Weights of a small transformer language model: MLP 1024 squared ReLU.
Each number is 500 + 40 x the weight over its row's rms, rounded and kept within 0 to 999. Layers, rows and columns count from 0. Numbers have three digits each. The size before them is the row's rms in percent of the matrix's.

# v: layer 8 attention value, 256x256, rms 0.21, rows 72-127, columns 192-255
# o: layer 8 attention output (transposed), 256x256, rms 0.388, rows 72-127, columns 192-255
# q: layer 8 attention query, 256x256, rms 0.197, rows 128-171, columns 192-255
# k: layer 8 attention key, 256x256, rms 0.199, rows 128-171, columns 192-255
v72 095:499460523527501489522481471467514372522460520430487508471494481470545493471459453491470514492509523526569485486504577415466556437529489503504479472460486501534487480532527496535476468480475497
o72 094:399419554495508443525500537502454527479484524532516534522479496511488570538555531529467552455494546472515515589491515570496543549587493461530487541425503480545478527464489454443486538504500430
v73 092:487470475456501553533512522502451534524437488446543517468510495541527481456499524455425486503520465511464466516471497497494449483448466404498483471513520502521514524476418559561459454563531495
o73 091:419562500476499515506495529569543438578548595516450504511489571531457544479440498555484470515466471499541495502453452432471516515500553518526592595503532455481464540518531545492463513500505414
v74 088:532626464548519444563498599492593477528451521535469498466499543545525467441485537523486598435486508481542517509566517502416461480489500467532505489538484483479564481457501534583556501435443442
o74 092:573477522530488439533514448542523472495513419440580477524543532461566489495456495508528551557453402471442538545466565480462521562490556501459570518496564520431483472480432537475498507425479531
v75 086:499468529507500465522508520523452486489553520491483541515456459533480452555540446460443512482459505473498570550554439469419536478510544504502476533512480456451482516427508531552467534534434487
o75 090:478440457532464526509480498532583535453515500541456486507486498555508524512461514460423578455519500509529527471491568523455518515526530500502505496545494508461452514548538548526491464508504523
v76 093:475481508538508493575535559444554493500465506497479540546525513528519514476523502487501570520523509552535539486396545522505519488480539458508500526458513498463508397443469499475495498590477487
o76 095:565450460575557459454488563490487484547506489528520514504450506480463509559452467589515490447492556454483456578518513477518504502543591493510490505509506489509552509514516540468468553419502547
v77 092:522463562506495513470475516503492481477501512506512557478538539489503500522448514433518468507528462529475483472523536419496306479482513473482486458485480495518446450470492437512462559529486508
o77 093:459431428456527520480498525491522424451551522507485414539518486511517516502509430518489500457494545542479535561514458603498522459452458490535444563473483513510547547534513470542511514467533504
v78 091:493420548558431479494576483557478578478562579504556478511560549513515570543479543469466550493549491522521434546433497526531541488448427540469500480482487487547565459508420563499456567488571503
o78 087:492540479590529510541416518469532475501403473480513540513493440486460543494500472440465494479481564556558594456468491441525490582548496492479455483527436479503524458493479484487526412515524470
v79 087:449490493442475554413469519508523453492524548472542540480449552563559529508519519545545527437501541484469517469544497479430491515482555543496496500495453500548542439505479490453535490556495491
o79 087:539408553506499523480623540537502536495504455476515497482457422452535415511547527530498514490502530454506477486402538464551530564441543481629433556508463500500520507502519578532534566459518475
v80 094:495548489450534527562473521465483509482542526498504415528459498526486468554566537471479532501458474446477419517520456560449537475489555518455491475486511509572570516480512502574495554490442428
o80 096:495444551470498548463509565476514579471498445449450525471439471421430525520459501409504515482488485503546525435489497452532529496479558497504526441521521454505508512558538536522503540499526485
v81 092:487523501496481550434506440551537566540458484528430492517519498593456496487543477551523526518509540521513450486571443501453481491489479567555517551510459483470491496478461497508572567467549506
o81 086:478454461440462401489487519477486464548500495544488426501476476537545490485491487538487434565521540574461510446448540507533544531459481487449488543546566541519475527507548461472453466495598434
v82 093:464459472511433546550410505598580483475467473505573500460482440516532504493479497470471557449492464411476518513537475489537565415509499526474524570490473467526525511389493467530403504498470540
o82 091:529559548417580467471546566491435565519480441553464445455507514534475492530531513525496435554462462453503452524449513528525514558533499543507500517542544562509534477528539496413520475531499469
v83 093:550572561463516500455489422494473528505543476546498536573522515510489447480501467416429530584510486509538519504453447464561561469517567522458511434495511505508528451532513494535477461556426492
o83 092:485496522501483504518510488465541518502432556490487475425538532453425554534458527509436549532532588507495504483488495563473489532484567546530533525490493458548546603457518534470484499513552519
v84 094:544494461503517479478483522516494480440486490437462435527558538577518497561527536519547561537484501464478513517517454533494484455477535441459439517475515531423482530512555524560493488504518456
o84 095:467494464457449505550530517488555530461585517503535459479470499489494503489397509571443443562487499438461497416446575523555466502473414440417498467480522519546554451501511494482572481497564557
v85 095:464506511502479469471526439454452520531540529471524494501515521514541461509468559490531474443545516527523542508524537542598495525491508430472557491458527494500464450474480577497475454484483475
o85 093:464530444496570515499428590447509446483526476485550465560463504528527483569504477514509503494523496625499488457465518505466494409482490423483432491472524533468559520470548456536495548527497502
v86 091:525491518512503501500495515506476588420495504508428559553475441453475511490551471563528467526506498472512433520561467471566479459534422526587554433516485540549496524475526543529544486581439563
o86 090:517531509559499486523510468477552509565549534517467520483556530491511498528489510415537478449484460561570522487471528458513475520488515538439475527532542538498446482559414493407526485479528477
v87 090:463600520467582518507494449504511468511506458531454515476408533440530506536464455517534459519489535480472527492525482498494475533538454493421500508468514507480512511525514487484491521441508501
o87 090:562504506424461541513489504514509440511530516454476539522463501509472507464452493533570453455485430509539506542584536523542606465464512518433486495524469511442482506484466528572593487532539494
v88 092:521530475497486505436502489554552488538535475472450574492515533470467488497496496475521487546554531565482447503495533470532449488540520543489466516559462443498489550495542518521428481489520444
o88 094:419484502482492476486482510535491555459501482490528438614530440531527512474513534531449468505458579452478504519542484522470454528550496535525493535529585571469541461479492449485504528579505547
v89 092:388503542501544451486566490525593504433576505480509485470561445481462520518488549492495505465557542469526531500506514513459591529546562541454479451481502500442501427452511504473514482514509494
o89 095:552515548550474531466449459459487482517469547513517482586511507473528558576503490484437506461462483493492484442412467473542559496459479432476500499506520434506439500472549577554538466500418485
v90 089:536454471549507435542351515531483484493473537540451491430493551496446505493435544470529489566530486560458459517500440486465535464501428524454498446454524436518510476557519472594521475523511503
o90 092:490606496566478524533584541579508534482480513479480511483544470448488563484507446511505489505546515459478491542578529483502570469442551482435521542498539558547500543441471517483598545518520552
v91 092:558547493483500566486518468416483493493489441472462531562519479503456515446498549422357495497449514526532510420532489470534509494508481459433427525500545493430539470661511520543531478569529485
o91 093:452521548424550532481495480554548513475526511531515501434564539436430525510507424530475517539528531494434479468496453493443556500541576550566487455484520505431444490416415501513514458506499433
v92 094:493468511437497434465493523482526497416548454495452521517512500430547545539558425474567485533459495506499439540448558560548521451477499487511466533513483514464560479514526576527523431520452402
o92 091:483551496493506545488567529532502519501461503530599491527505473548430531583503494475513574441507498551425516504513543482434474495544459486426416515460437586429520501459537476470488510460513509
v93 090:500499488481534536401546499553543567488511489486431549446475509513477525493532490488440509583484510446531463579511423484626462502477445468594530508485509503531526493570489495545501504523484492
o93 093:616533516492485486538472500509496495531473529512537506459490503565564539521489455509458468482510470557504514470418462531593466466544490485457497551497440545505471454484488534490487517514502439
v94 086:495489534518479551504468508456545522478566394595526493439466525491527473490475524482535481512467462543556470494500462520496506507491499534476475528544532460520490482430471461544517549499440556
o94 081:517433471543569500484499521565501544504408532385447537524502470485524542445503413427475523541490351520504521504531588527551496490478502499497559574508527478514511551502523486459520455448488497
v95 092:483528517543520538454559429418504600472419489484510503503508475428499494489483548515513457524449530535465461473478469471490467453517518447483479425487435502489508516462498509488485485477492510
o95 088:506534473409520544484506549458479455493495494561497537538461524533473521491558492488451524456539522407502459487525469504445438568521465441459566509460512558490493498471465501592520551480531454
v96 095:422523469526441542497480560519489482533527497465519507437458516498454459521488499518499534396488480560505478448508503518524500507473455439478537444532463542509498516423478529508546515524520559
o96 093:489468498467482484514541525512523448518488436461408536539468522561526531555540490473509410511505489444578454501571514497456505495543471459518473573545507419549437479542422465467450500534465473
v97 092:508485503412510444532441473473500474449528500525547433454504473490554449555548494519475493497457556547511516464517519470491583488534506525515431503486453547541476567476471527479504481515455512
o97 090:430516458522524615512515562579480518490514533490538452501535500613432548472611486520532522557485514519546475450500547501494537481496543578519446560494486515560502528525486490501537504510537510
v98 098:479561515466471480426520452426519454477438510516481542548553458491515515528615445500539429456389489502493525484510532526488526515538486491423477499553494475592509501520492478509520470469543499
o98 095:563527454460456472523528541550557500482541511561535541554480518489532548475548526454497467452565497513548482557511498433524443477531593497566538474508447510471575518535521499482494556456484406
v99 092:403518451511455500513499483532500485489464558486463512513490470557554544482465512449437510506529483577545537499501455436447420546422451515545449456435486444427469509494432536436561562451534520
o99 090:526464461533506522530507456507524499487488596576477530496486486527450458457446486499579461449459453485483531519546512455435511411536597504486437492538513518477575530536470470505515486567470462
v100 088:475518479485504487502502533530443536543545511505468558568556551479416473496435480501487442498541479501459541539482530483552512438507460535556495437520492592471401453497562524523435523517506453
o100 085:564368517498548457445500530468482495466517498469482506441535481434553494488494500458543521512479497499559499447534481511523591466534505534430449479478502510493530520509452497434552500561471522
v101 101:455500439477518449513480508434501528476499455436516559485560562479473524422536512475523492550506540363483552538503542427534532543460477561434481475575465618581453461558466533503464526468497506
o101 100:543523600461490463487479487509458521503521520544531466496504488450529576519533505459491491496548494476489479474506479586505421541552508512536536412521508494477561520464486551493632441600469477
v102 094:452497397494452529487507532553509546491498561532531491421486481480537485434537451534509540527494491514454583433555570484539549479526493519496466428525481428535469486474507478507568479439487454
o102 096:498501440485515527484543475448538472455430467454459456573439516574526488549510444471539501481603532510512464505485516453513451508522564491493491565479477526547523570545500499551439490503484481
v103 090:600485545521549517488463494490497422437476501468533608495532459475573443466481484501506455523599479567485482514480560507532501413500523483556551488485463543521536494464505550489539484532486428
o103 092:500593515552580490551507440488495494489466456563481500431442562449451410535547468531452496505449466487431487442433488520491531466516513476458445507539478528496537445535519461488551533493607527
v104 093:512429487473459498489545452468458523516457525530477568446496444498511452443467500453537470502532563461526465525459523519567538491573517426443489501521518495472455521444492463464435451457485542
o104 090:490547474488504570532527488476478518571559521543542494522597482531435501519459445536487528478595521468526439518545520519575461491426431576494525517498441508487585452512466535552498485454490527
v105 090:493519594488517551383520526515534526475476479482502467537557432515494521537471545472508495501458513573442535479524441542454456492444580486543509527463454538508401488456435520501495478552449532
o105 087:521477521493493536534480558494497448475535473519412503463492537480531474458459469570504483482489464466512520452504486544484480524504442406468520504581436494510553500427561523587475576474552462
v106 092:515499539543468558483520545543486561475488516514493494463539505509459540458524471473504508495494580515495409532579487593471464485525490595453496512537440552526508472442563576574536493554613483
o106 093:489459533459502492459544541459489485491509455536533450416537505512488469588508545582519534548481408546497525462512486429455538563438541443541507488533495529450472516517565459478503523474502486
v107 086:508466521469474459516518506384513526507528539535526485529481486491473529456496508503498523525475446442464491523573485508511463540536521452455466370529453502429515489494509547444497436572483480
o107 091:479549455488546519503464472612457497458452484508489500566539512475426462501529497472457528505545492478523550469569488435516497473441440519559543472477529575574490520542521470487522534369547499
v108 089:463516586540446430522539467521443483510380475538517440514443512443553459437547527506558536531514510546485471514479455431461472543512516497524488576414581504524533543487455506479502460432484506
o108 087:528499516515505524544457520497454504569509484466580487467467566504497407511480583526523494512508521512432520503541573470485484496491467531530597537411430503473440499521570485505433531537471471
v109 091:489489441506534563383506514546502515512524502485521484490482521585476480472398431540491454425457488502482523491496448466515471528511483496538562432475431521500523507540496487554460510520470477
o109 089:551497468415516526515480553482504483572511520497479449453550431517491490492562509552466519475432527519522515495504515528474468521512493497488422546528563476574485558504456500455497473522539494
v110 095:540511510529561487494510530505460417485465482578495501544496493515523514529482456561472590450488515540440503549488439442503487574498460484493521496523430471510444550497557539457510511471546557
o110 095:539469475503541547516522554502548454384576452442498510498463540462482557545518567509530459481452487467531588521496464552435460494493467508423526528534559475597559435550463480513531470471503511
v111 091:489549528452518446438489540501569462511512478557483481561517537554568605552511519546539455515508483494519445454467485444427439452538508542471475519516496499485506471467480507533540493484502480
o111 091:553503485542541545474520477504499519504488522511601520457450502492496468452532498517456431462494467540457549494477516507519555542380466484451498481458503495516443535578491394451515488466503520
v112 097:508521436572529488470472496455524515557484537520473512488478525534450511446507527470432431393505560512481491490546484540500530468573571477568441571488525424518542508514537525530477481515501509
o112 099:419489516546495515497592512501534475352595469430464440523514497503502516490476492476502517486497416496636455554430494488471498463516515474466506486477518521521444462527436541540516485459514534
v113 092:535466557533475402517511501456552475475572478519429492524451439493460517485571483479517457537465490531513566551456521520503517514502478506557483553440409456463512494520406439529510502505501524
o113 086:522461446443548547539540481485496512460508497495539491454485505473461508493517463474474511552435487559455494501514467555490490480477542503504452472493435511525389524525465515529461541503528555
v114 096:462500489559523523489506409447470539510375535522561478473485548485474484521462466518506498519553470585518527437504517537475544473489534429504455501497492511473502461541497468430549429499516507
o114 092:447550517506529485539463440454560469532523467457528507518522529465440471530499573568474526531505517454466509530475496508530500548511476543486577502515495440424536496495465521561472568497500515
v115 090:451515579570525472475548489446533450434515478464546557511492514490574565408532575491444474470470508469476507546465519566558430506441473471487525531542517508476471488439508494516542561492473511
o115 091:463535473472498477456455479467497490522451469532480502500519543553545488476509503543468537488541455541525525502486510557514582487489502582550492493512524513528504510530518568438493492504422464
v116 095:525487469495520442480467576520510441506460523492557473478491480457493435517530444496480430387433375519506510429496534523496491510488501520513543528545597474570571536536522532477541581464624507
o116 093:484541454463428453470513486495470498432462442469557544475432461468532543452488530516427454475533509566478517539503478428468522492496477590518514520504496549507513456527491445463555486509500492
v117 090:454529577505475470472394480504474508552485539535505431474486436477513408434444461507491478424549413491517524495484477525443444540507426539487514426493483537493528532427538481492455515456440537
o117 089:501501475521515536553541493480486457515573486422466494514531526508503482553508495480510507444512543536539482457674476428414484505598498517483568506467503480482520477487438465498516459510520429
v118 094:479497574487505504517544440523471548494510513522494467528585520438538488474590536463491489496472505504447501464539483488554378525486540544528491522475523501473446535463545481490487497535438526
o118 095:502542475457486506461566520443482454503556538482466546561523517532437435513485514502544407469526592522565569529476556494545538546471477540519566535616463471489496425477452495488534560499510450
v119 090:564508527487534451455496484587418511590549530531548534510464571502468535522504498503456504487525431502491476489461491514447418445473505578486494534528517548514591481469530509523489442540449524
o119 087:441496478470512460484513459434486503486476529518495475536520465560499546450440489479507465480468563520520499509511507498501530529446571477443508550502390512409449512509475496558461507458530517
v120 093:516527507552502503552521525468481508504418416494497488503541552555479548562488451468549510427479454491489509534564512492515493563486567509530460475566465478460541535469509490486545475455551530
o120 091:477372524464489547552543489463513519459539450516562542480475520475513488496493539468411504569503593440496482501538477486497494533464466414449552551487432509514507507526458492498456538459493517
v121 098:485579557550442496548453574465491456539496539498511468502459512503496418461491501490506456482472437414561475417534532486522514495439496523521476509574470524485539520514496496490553500496520458
o121 092:492516475485526504520539435477490467428467472550522514499525485597488462607468466515463531534508530551480522477558506440534604553517512534485515499574515578535554529529399471538481477453517547
v122 090:545423510543494497531450552539512441512547476494467414539505438507535564512475528478493457509532450500448546496435582502410512509507495521529541471483500454565427449465526447535515518518475554
o122 093:512504462527460515556472386480488520490577462496489509516460500459517495484507408502512534495517546471548466443522495557488472555529573538592426496517489553530479472430516493427492503500506491
v123 093:513476497477527479573476506479527541503471456517521497513562533549508530463483467489540509475459569545517496539517575529472447516513389531506513592497469551529557469519523415466500496543555513
o123 090:436573534532471482477517475518508481430503524527504392476523520466522498400556513552491486515456483489522489513523459464548490504493526484519459454540454445448530570484562513493475511534475459
v124 088:440547507483490432523520515509504505479463516462559572478503465490525461520439458594469531440468492556464507541484512571478538457457546517489498525548497516437447470490527523572513486532533570
o124 089:566488546472493547538426490475471464516508456484462511470487489485496537433561453494474541469498486416562497433598596498516519466454563475477467490523488503475564493525610588448494515507433494
v125 092:469496484492517571481450551544490578578575483530518491504493496538561493519545446489526577523428570496516532446494555488555446497494529429516525457486492422595513598612481498433432547525508538
o125 092:437468508509409470551529466515559501502532535454482474500532559535493538505463484537487502581511488458516496523466524495478513447545484511584453549469487488524457501472455466531504561565540500
v126 091:523568410552498467518530503514475512537532496478451482432451471564438541533514491439427472496543560558543458551541515486504471540463522490443512496482531595474458556544568463477552465542509520
o126 089:542479593522449468485435513518521566512519505493524491485467502460477469520494531534559378517564513423506489455499529480534476487555543477480476439500509441505461484486512525537469511486380552
v127 088:448521490508539537499528471475456476473478508495563566409428456539414581489563520599490525508482447482518543486535514421484487457530428483548531463469533529503461522534447545507504488478511433
o127 091:514510506532453537503446445515475485550500519524429585537537520458559525569412491498479458486503552548431464467504508475523500428488445440505483512557487559521501485504519490510523510461481511
q128 093:494480471513473510472520454465550486521554556488466557491525372430495528487479500464511515434434493467479535528474530512482572550545507523488530473530451524527422580593489550478491564473503543
k128 088:573521489545444510572550447537461486494441522464587521533414516525546503498455545498461564544508468522489475482483411481567473467482531466496513473444502407474514456478498429536533518521570481
q129 086:516542549520491561569521546479533476498493373489499507538501521476485548509566527530538499446466506506551484538543491544502482589546492506474458454487530559551471586489543494528509579552390486
k129 097:542444483575490497496501524435538538514506549377444467500523454455513461477414486522466505555494454423464484491477468538513514479521545507557543425518470491556429499562476541431461498465497538
q130 090:487555524492514429555472506518487507519479520568475471460417554546489509531547513494438511533523463492481470481476462459524461421517536356525462589518529470466591524456535456534471547540547507
k130 085:509452501460528550426486555470513515512492538510529497560522511567497467481573539469566528510521550561461456538524498547492498494504420440449559490517441538539514442480532526490511459497484527
q131 093:492435562525503478494482497571464547498560494503520523501473501528508509527473540486458472492512500476468519490539470484530548529552551539586480538537479498572453513584493566504428485433528535
k131 081:487509551544520538452555511531480475448508520532482484479557514550523469504521431466546467497509512587493487572618464516457506498483462452490496514486541453505518453463452468486527522477493510
q132 087:545493494503528409507418537482481480476448533556443525458482550490510543500459568515490527542546540498527443377527468503538502463534520483541539507492474454559500487490482511557503475483509543
k132 090:463548554491508450494528542583566546497510481446530489517538504546485463550527459459523505493492512514514425525500494446526531505578465525456511496461512507439525511499552496439515473420492433
q133 089:534459528540479551466505585501493481481563571493509552460475479476429506545531507533509602531523513502512455500527466481498491506458489490544489539524491541531501516471496439541510540526429519
k133 087:468461501566503520487481590462424472468452518536541511475528530558498506492508539470468488499524520473557505534538483460542474476559445525479535514505464550400588510504466585541505441509528480
q134 093:471471542488532539491532452453485468600474524539472497531457513463507587539524483543444571519513488485513462475554472544487534503447435536491525526457558523454406476455450460502548516501527477
k134 096:509489548462517546542512573581444520568491476519512480453507525503520501529551502513511543468527550518517520506479480475512491463558436472550540601499534543488516441541468574529491430532456533
q135 085:516447566484532459511508534559488608417531454500461447547550462504520473488530492429443544527550534449510513543521519518495489489481546516535556487528542498591466465488520455447462487468507473
k135 091:458457579431557485476541481478477502449476565530450413486548520540503494506505479518523460515461462560517498643562595557496579468495543490455489565518529452477557460445435491516488418484497424
q136 074:493547447524489512491540486521492505544467603505558472475519428529473489464499427465459515459523537510482467501501498505559543504451469543496439550424472487512518543526484427430573479508500453
k136 092:492429511421539546464533443485493504430437526517495470526525476516487508470477474507526561514486491492550577507450521452498599457480551565505484481453493479516510484469459484556521514532494494
q137 087:395520492504496465490483469469553499520450551497554584478470515527477480524526519480559481488512520480541543450382502481516448477509544469438546407465476476463536493504505493494504505523520546
k137 087:552515527455481523566402504446511552475559551402486478516502522483482480556553442484514495516563543476433521507506499535464509517525476493483522453538490500513577522497512509524481523499472482
q138 087:512426515458510451545452458499479502534495474501441547421464537545505508549534543515453454491476469548506545476485555503519516495486596496540535578562449494466543507427474502479505421526524455
k138 097:531578533523530436502443570506521494533511491495465521505511469486529507542517530545476529521579521493491525489580558542461440579531446509482520536508522551531515485509459524475508479493496580
q139 098:466557513491490485529489526503453530520435426555583392520514504503555501519463482493530601549573442512529516455533541587507540541455510465459514524507553553499606443495540425507525559450502501
k139 095:518488492520508483495558485415466519496527522442472447474480479535516484447468581527444547386464508514484452428525560461455493495464461516460525497495444472480547507488503532518535523486461475
q140 100:515537555537535481476493509486422505568473446499517468486492435481494478476493448521546537532502474543503439503484586494444503452473480457467470527549512524542504449542431487541525493507588507
k140 089:445535512531445465492523548394520469502461492453493515503515470455565596501451519492523491565552521517506493370432492547565498467506503509557530465518583445499526457568485531447531491438514522
q141 097:482466510544508472515492511482506535605504504451518513496468561481497466515458542431455522541526444438488471496553449559477472484499542438502475536496516499454428477450492480476519484477509486
k141 096:420502517490549454487504471532507487471508487475553523526519499509490496421522553578538469476457484503443526524495455342506498534568541527466525514442487449512531566465451528455412512450492538
q142 094:493556538560466510450488475484504502499503487492427503468509517631472471445557497413466492473525562495454520547485438462484540477530435495499487480552487466466564509500498513465531509508492557
k142 099:539468604538488542481509587473498526441532535461544484525510496521514472569514496451490553483548437539518513473521470579493468514517464494482478525486509497515489472484477553519493546420418539
q143 093:443520455477515520456471452545484578513433475529513444541539465501436522435523484533540598495465544511509419486587470511528566430477468508480490456462521479502556456434464466484493509411519511
k143 087:519464504522513495511493477480551474457484431471451582477514474565546470479482519505507605505525535569539549535494506529520441487512576496562439524587553545480478538447470469446493466571532478
q144 095:475474466542544445449461430518563536518444541525551557497458511510486473479520446520492495449511497477514460494509573467466492515454524479518520547456551513454467525483584480576509598466505479
k144 091:443473461534480460459487412486550457494514472483503483457496485466533512495472524503495532548505567436507478507561425503523528480500567577526438434559517469471528507562491425499457439503531479
q145 094:526481519521456508438525583557490462546436480473529431498427459491569453538539523529431553505509521480438483503480517474541540562476449467526473482474522500493483520507542503490487513461487560
k145 095:483503513522467541506537447518577471408602459469566479569580529555475469520432505521540567500495361487552496508459469479524457547485425490470508527444530432466495533457514444503499600500544516
q146 093:528513598497480575481545515419475504550527484465559421489460504456461454540492494496519477516476561516509467498507432551577461442473450570465521446477532465483500520483526537472526562452602540
k146 098:431480442482514507512480430522482510567480548484451470554455383487485497384538472523548516509583521479520503526507585412497482519517574486503434475506459523531501546499580504449618489452576479
q147 093:489568492483453521556465538477511566510457477511463516500498453554543486468386472513517527500506499472528487489521486507470497439434545471481446519549498539446515449481498547477498522511533537
k147 090:477507475478538471511537460568503491450558510519604449491424460528545513470514509520538578542498428537503492533455508498514578524534577510508476438437516478574478552486470512507513445496573470
q148 094:630467502488466575477543509518486526572524576464409508570516524496461502504516555510444426487611497470533590528452471459480435498555463522464468529505479540447490489529528536532492495463499549
k148 107:623521502530524502500452567534464536528502552552523488457536453538569507545502510546488428510580488553453564528538457515501417537526341493528512493508449540572515540509502504527481482471468543
q149 097:462488505412502550460436487495518498438476506457496453495482438582564541498476551555504489511487494521553457528422494578495470503497433532470537485491484561407544486409536531478468578422416496
k149 100:587559444501430477494508446491496532492541516484546472504433489458489575507523469537455500520437447553533461458522499459467496479417579508513519483499486515436515452521504582570468437516452456
q150 101:459459554564472539579469502489504426473473488507435557515433521461561408522498535557560568459593560436478471509475522528542430490451522482501516492472500520472551541527511494499555487553562476
k150 101:546535476504510564540519483495502482457510548516510419454561573591546543582486473507428511527531499479458561451559486443508483479452481487501553456526531524471481485510526506501527534421521472
q151 101:444555439492466557528442511487436482476431469499515514475503544482508471520529468519507559414533525547460523506500496517511525455501551536430402362477541475496522497480583500475444543520489534
k151 097:480486500527446485467625487499499462461447465513539549460468470496473518402446528489483476560422461457471506490454504509499448500513456503501475466556544522516497552535461455520543487506521520
q152 100:510390551508453487531445452406519533520432417576514480478501504479540469496466529497578425521520524456527473513494526535539454477545443610546525445516548461506519534466508490498550535552518500
k152 094:464536506515544528469517506520479465473520546468493532452511548524491478564525472560485479512492506484503527417496474473508438569571538479503511524485473562548478475490560576514488491534478514
q153 095:535402461503529546495520442552492443397494504513479521531532401535548534525515532481509576442516473550496522517491537503543467479552484501520472513476485507471458511481538538515518527513505535
k153 095:428530563455455505505512517506424529572514465490459468491506503440452503502458502465535487483464486452566554496514443482465557450530521481536549520509494475554568515556455506514505467564528520
q154 100:499474438518535506443475506458498497590509411469493457479478466494501474562505578565480538485547568531452480479418523498472439489508492513545433476506531442551443435474490630493482497429578553
k154 097:479556434532536508549508547435412542570515543444553467453493459496509503445479531520477499519448469514484512509548484481573510522482503508502485521481474513450521448504463535510390467553503562
q155 104:495576486519488445486467499487502456556519531512553505396485550581520495449453505474439498530547413537469481479518426514523555416564498459545498514544498480426487515473454552470519465465550521
k155 094:468488505526496527501524556481486586502497486535470506489430531501479588551519546496514457462482523531506494529508515476418495563460577519509487475488465469524591447556458490503428516523498456
q156 102:537533542468525414466543557554495429599469525469574589470490448479490469495532574472503456565423473477537455488503506530464489493550491548472465514534503522547525463562549469525543522513517442
k156 094:515545519498497417571488396534495472468415523545505539502524439497576539469515488476517547499447532440519455490475468509531488508494519531542524492527504445466603550547497460461519459517574485
q157 112:545521527494483529448514487494538486533510512478501459469452487425510544464441543442491523511485422448593531483546509527469455527492500537545527579486484482597559515463466553522540528438402448
k157 089:519554517550497489493506538481469501598503510444509517564502501424483529531468549376475496519535616512498506532497557417468488441437428433505512481519495561501515466480481603436453592562510514
q158 098:517523569517453554487514411502522462465444469469519499481483487544557521545457529533526419419487492460498521506531524546498560471470532467476446535518578483527510511498497584469532377465509425
k158 093:455497496537462542461493541456480559477462541473503471489426527514482565465521495423498523501477562524472537507422425491419508452561465465392530518554487553523508492455459514492548495588513485
q159 096:551461413473495518452509502521437467508479571538431502566453491429573501509505498557483468406471526514407529499495468565526491517549477466461547471563471526463585475470507493542490480494520481
k159 091:384526504547523437478546485491438526479512518510533494477475547532444558512525430555520564559476513438498484482521480504492456474457442515514541594545521497505391565508476526453537547454512498
q160 096:533529525449484489486479550458425521538499598573492472494541498545452460562548467416498493515467546492519488519485450510518435473469460464565505502470552481526462462489470555447488528523448449
k160 100:554542528517535529414513541506468526439495439426478512485479489495563593503429504444517497557538469507573469446490521488473441437485496547548455505508468455509532503575471493462457517470444440
q161 100:464518522525520517549418536453535498467480496423514531452483455451557544477525545475508527512438458464512471399438515430524477492490400526502448540562468578398545481441488524477498531481525481
k161 102:451520431567478612484438462511494526449561461536434449522573522505460549539466482518549497520454520460506481570459499507479486503469500486456509458477565526529468538487396477516486529476528524
q162 103:491493536450453494470451432488498530492532545419463498523479533468437490538510492497513462483447534499473510480455506522499569510553453543494467439514444492558483527446555478464547477524463440
k162 095:537582518501529544540523469437492465516483417519490457477481436463398455493508434544516559518427467532514563456499520492563499500462505462508511442519473502489574492604521550445543484507437532
q163 101:480505482515418521460484529442512516434548536541576570576511505580468494505543533520461527447484559521527543571499517461585502485457490452526458531481463484533490493528462444469439476447547545
k163 094:549478421510533512528483482498438440499487514508442514520450453489412444458462434484521516483544501526536455494551520520443457451524473466495419504460494499470511444470518556479513553464442527
q164 098:472604528542595487482504487505478543544466568532496446479455434519457482499453575514500500518444493522453497481459477492440493498499540532573542514476489483541570503540491523535466484560489498
k164 095:550455495437450465538509480472481524551488464497484478517546525538476445546472504513450492478508579483466494531521492511510419487520449533523529493513482438528490507501467489444505580537564436
q165 093:575531585475462526497485541480474561540556550491500546523582497472543476471525466434512480564589508476471457443511547572588539541470499477460502492526478496512482515511486519539583502531475443
k165 094:553563507522493499455443517474503413475551542548427517470451544497526464547573482524492576506493455578557520447578518434502496471464558550578488430501490434533497475534476476489525472501445460
q166 101:548435549505534507489507502563466531444503536506535523474457525461439562488500454497518488531442497462518492573574527546592490535467561497565550511511491581510476528504541465495483489504490490
k166 098:531484485458451510461566540527489531532513463534494493508483583480542523540484524546568484457501422458464536535483479590482489597546512477473464592498506585440500504564536493527495550523488461
q167 102:477485526483524542426527556511484500461508490535481579517456609511505538548518556484466440479507500543491471474579481551566461467536554460492472507571464504519486510474498520489518447503457532
k167 097:480466436413398528525530493426504502443523438522521516537509531518491516441538463513499498456538573460468484478461435551396486518457541458467489518482505453446552517504521479493490512466530450
q168 100:456504525412500508537544420536508469513479509483566581507517558546501523539489439517510531507570571518569515472456529451509496493503442529566572460498521488500474429519522500463512483508499498
k168 098:515465515529572489469513544444485570570529518464411489508471500474546507535548547492462487453487469517482519459439445503452498573460586448512556518530534447492530459503454558590459485534509540
q169 108:438536476487567477474474523512533520548498561491505525532488494488457508463550512492529460482485493567436458512434508510514577501492461454465466501481524496487563466487400510467483535519530485
k169 092:496507479442480501542469525447506472518502540448529481499600568460588493497513502495475493459450477423553501553527574494495471493517451561471450509507515494587526502538506581503525508523526458
q170 100:495536459447456501422509556453473416483513473508427519555478487495465495591457486413530517499515506567496531492498557486514540472544478491528563488585507500489493575479467543468500530542508521
k170 102:500473478458520503449463553470457466455491426552446504459518488474528518446563461448468496463508510524497513521411469502483515551485474504457536480522443504484520476496556563479514455530526505
q171 096:512491489484538473549498467622494551369556518478426490538489506456501485490546507540484544460478521482500490477463503437464464505501598475564481525486488508442444511520528456525481448545417517
k171 096:534502479484525537494599523521513513418525588473511540480510514473519517500445565511507487536486458520511439583448494515532516562433477510528521515441462531532469430511487502383531484516524551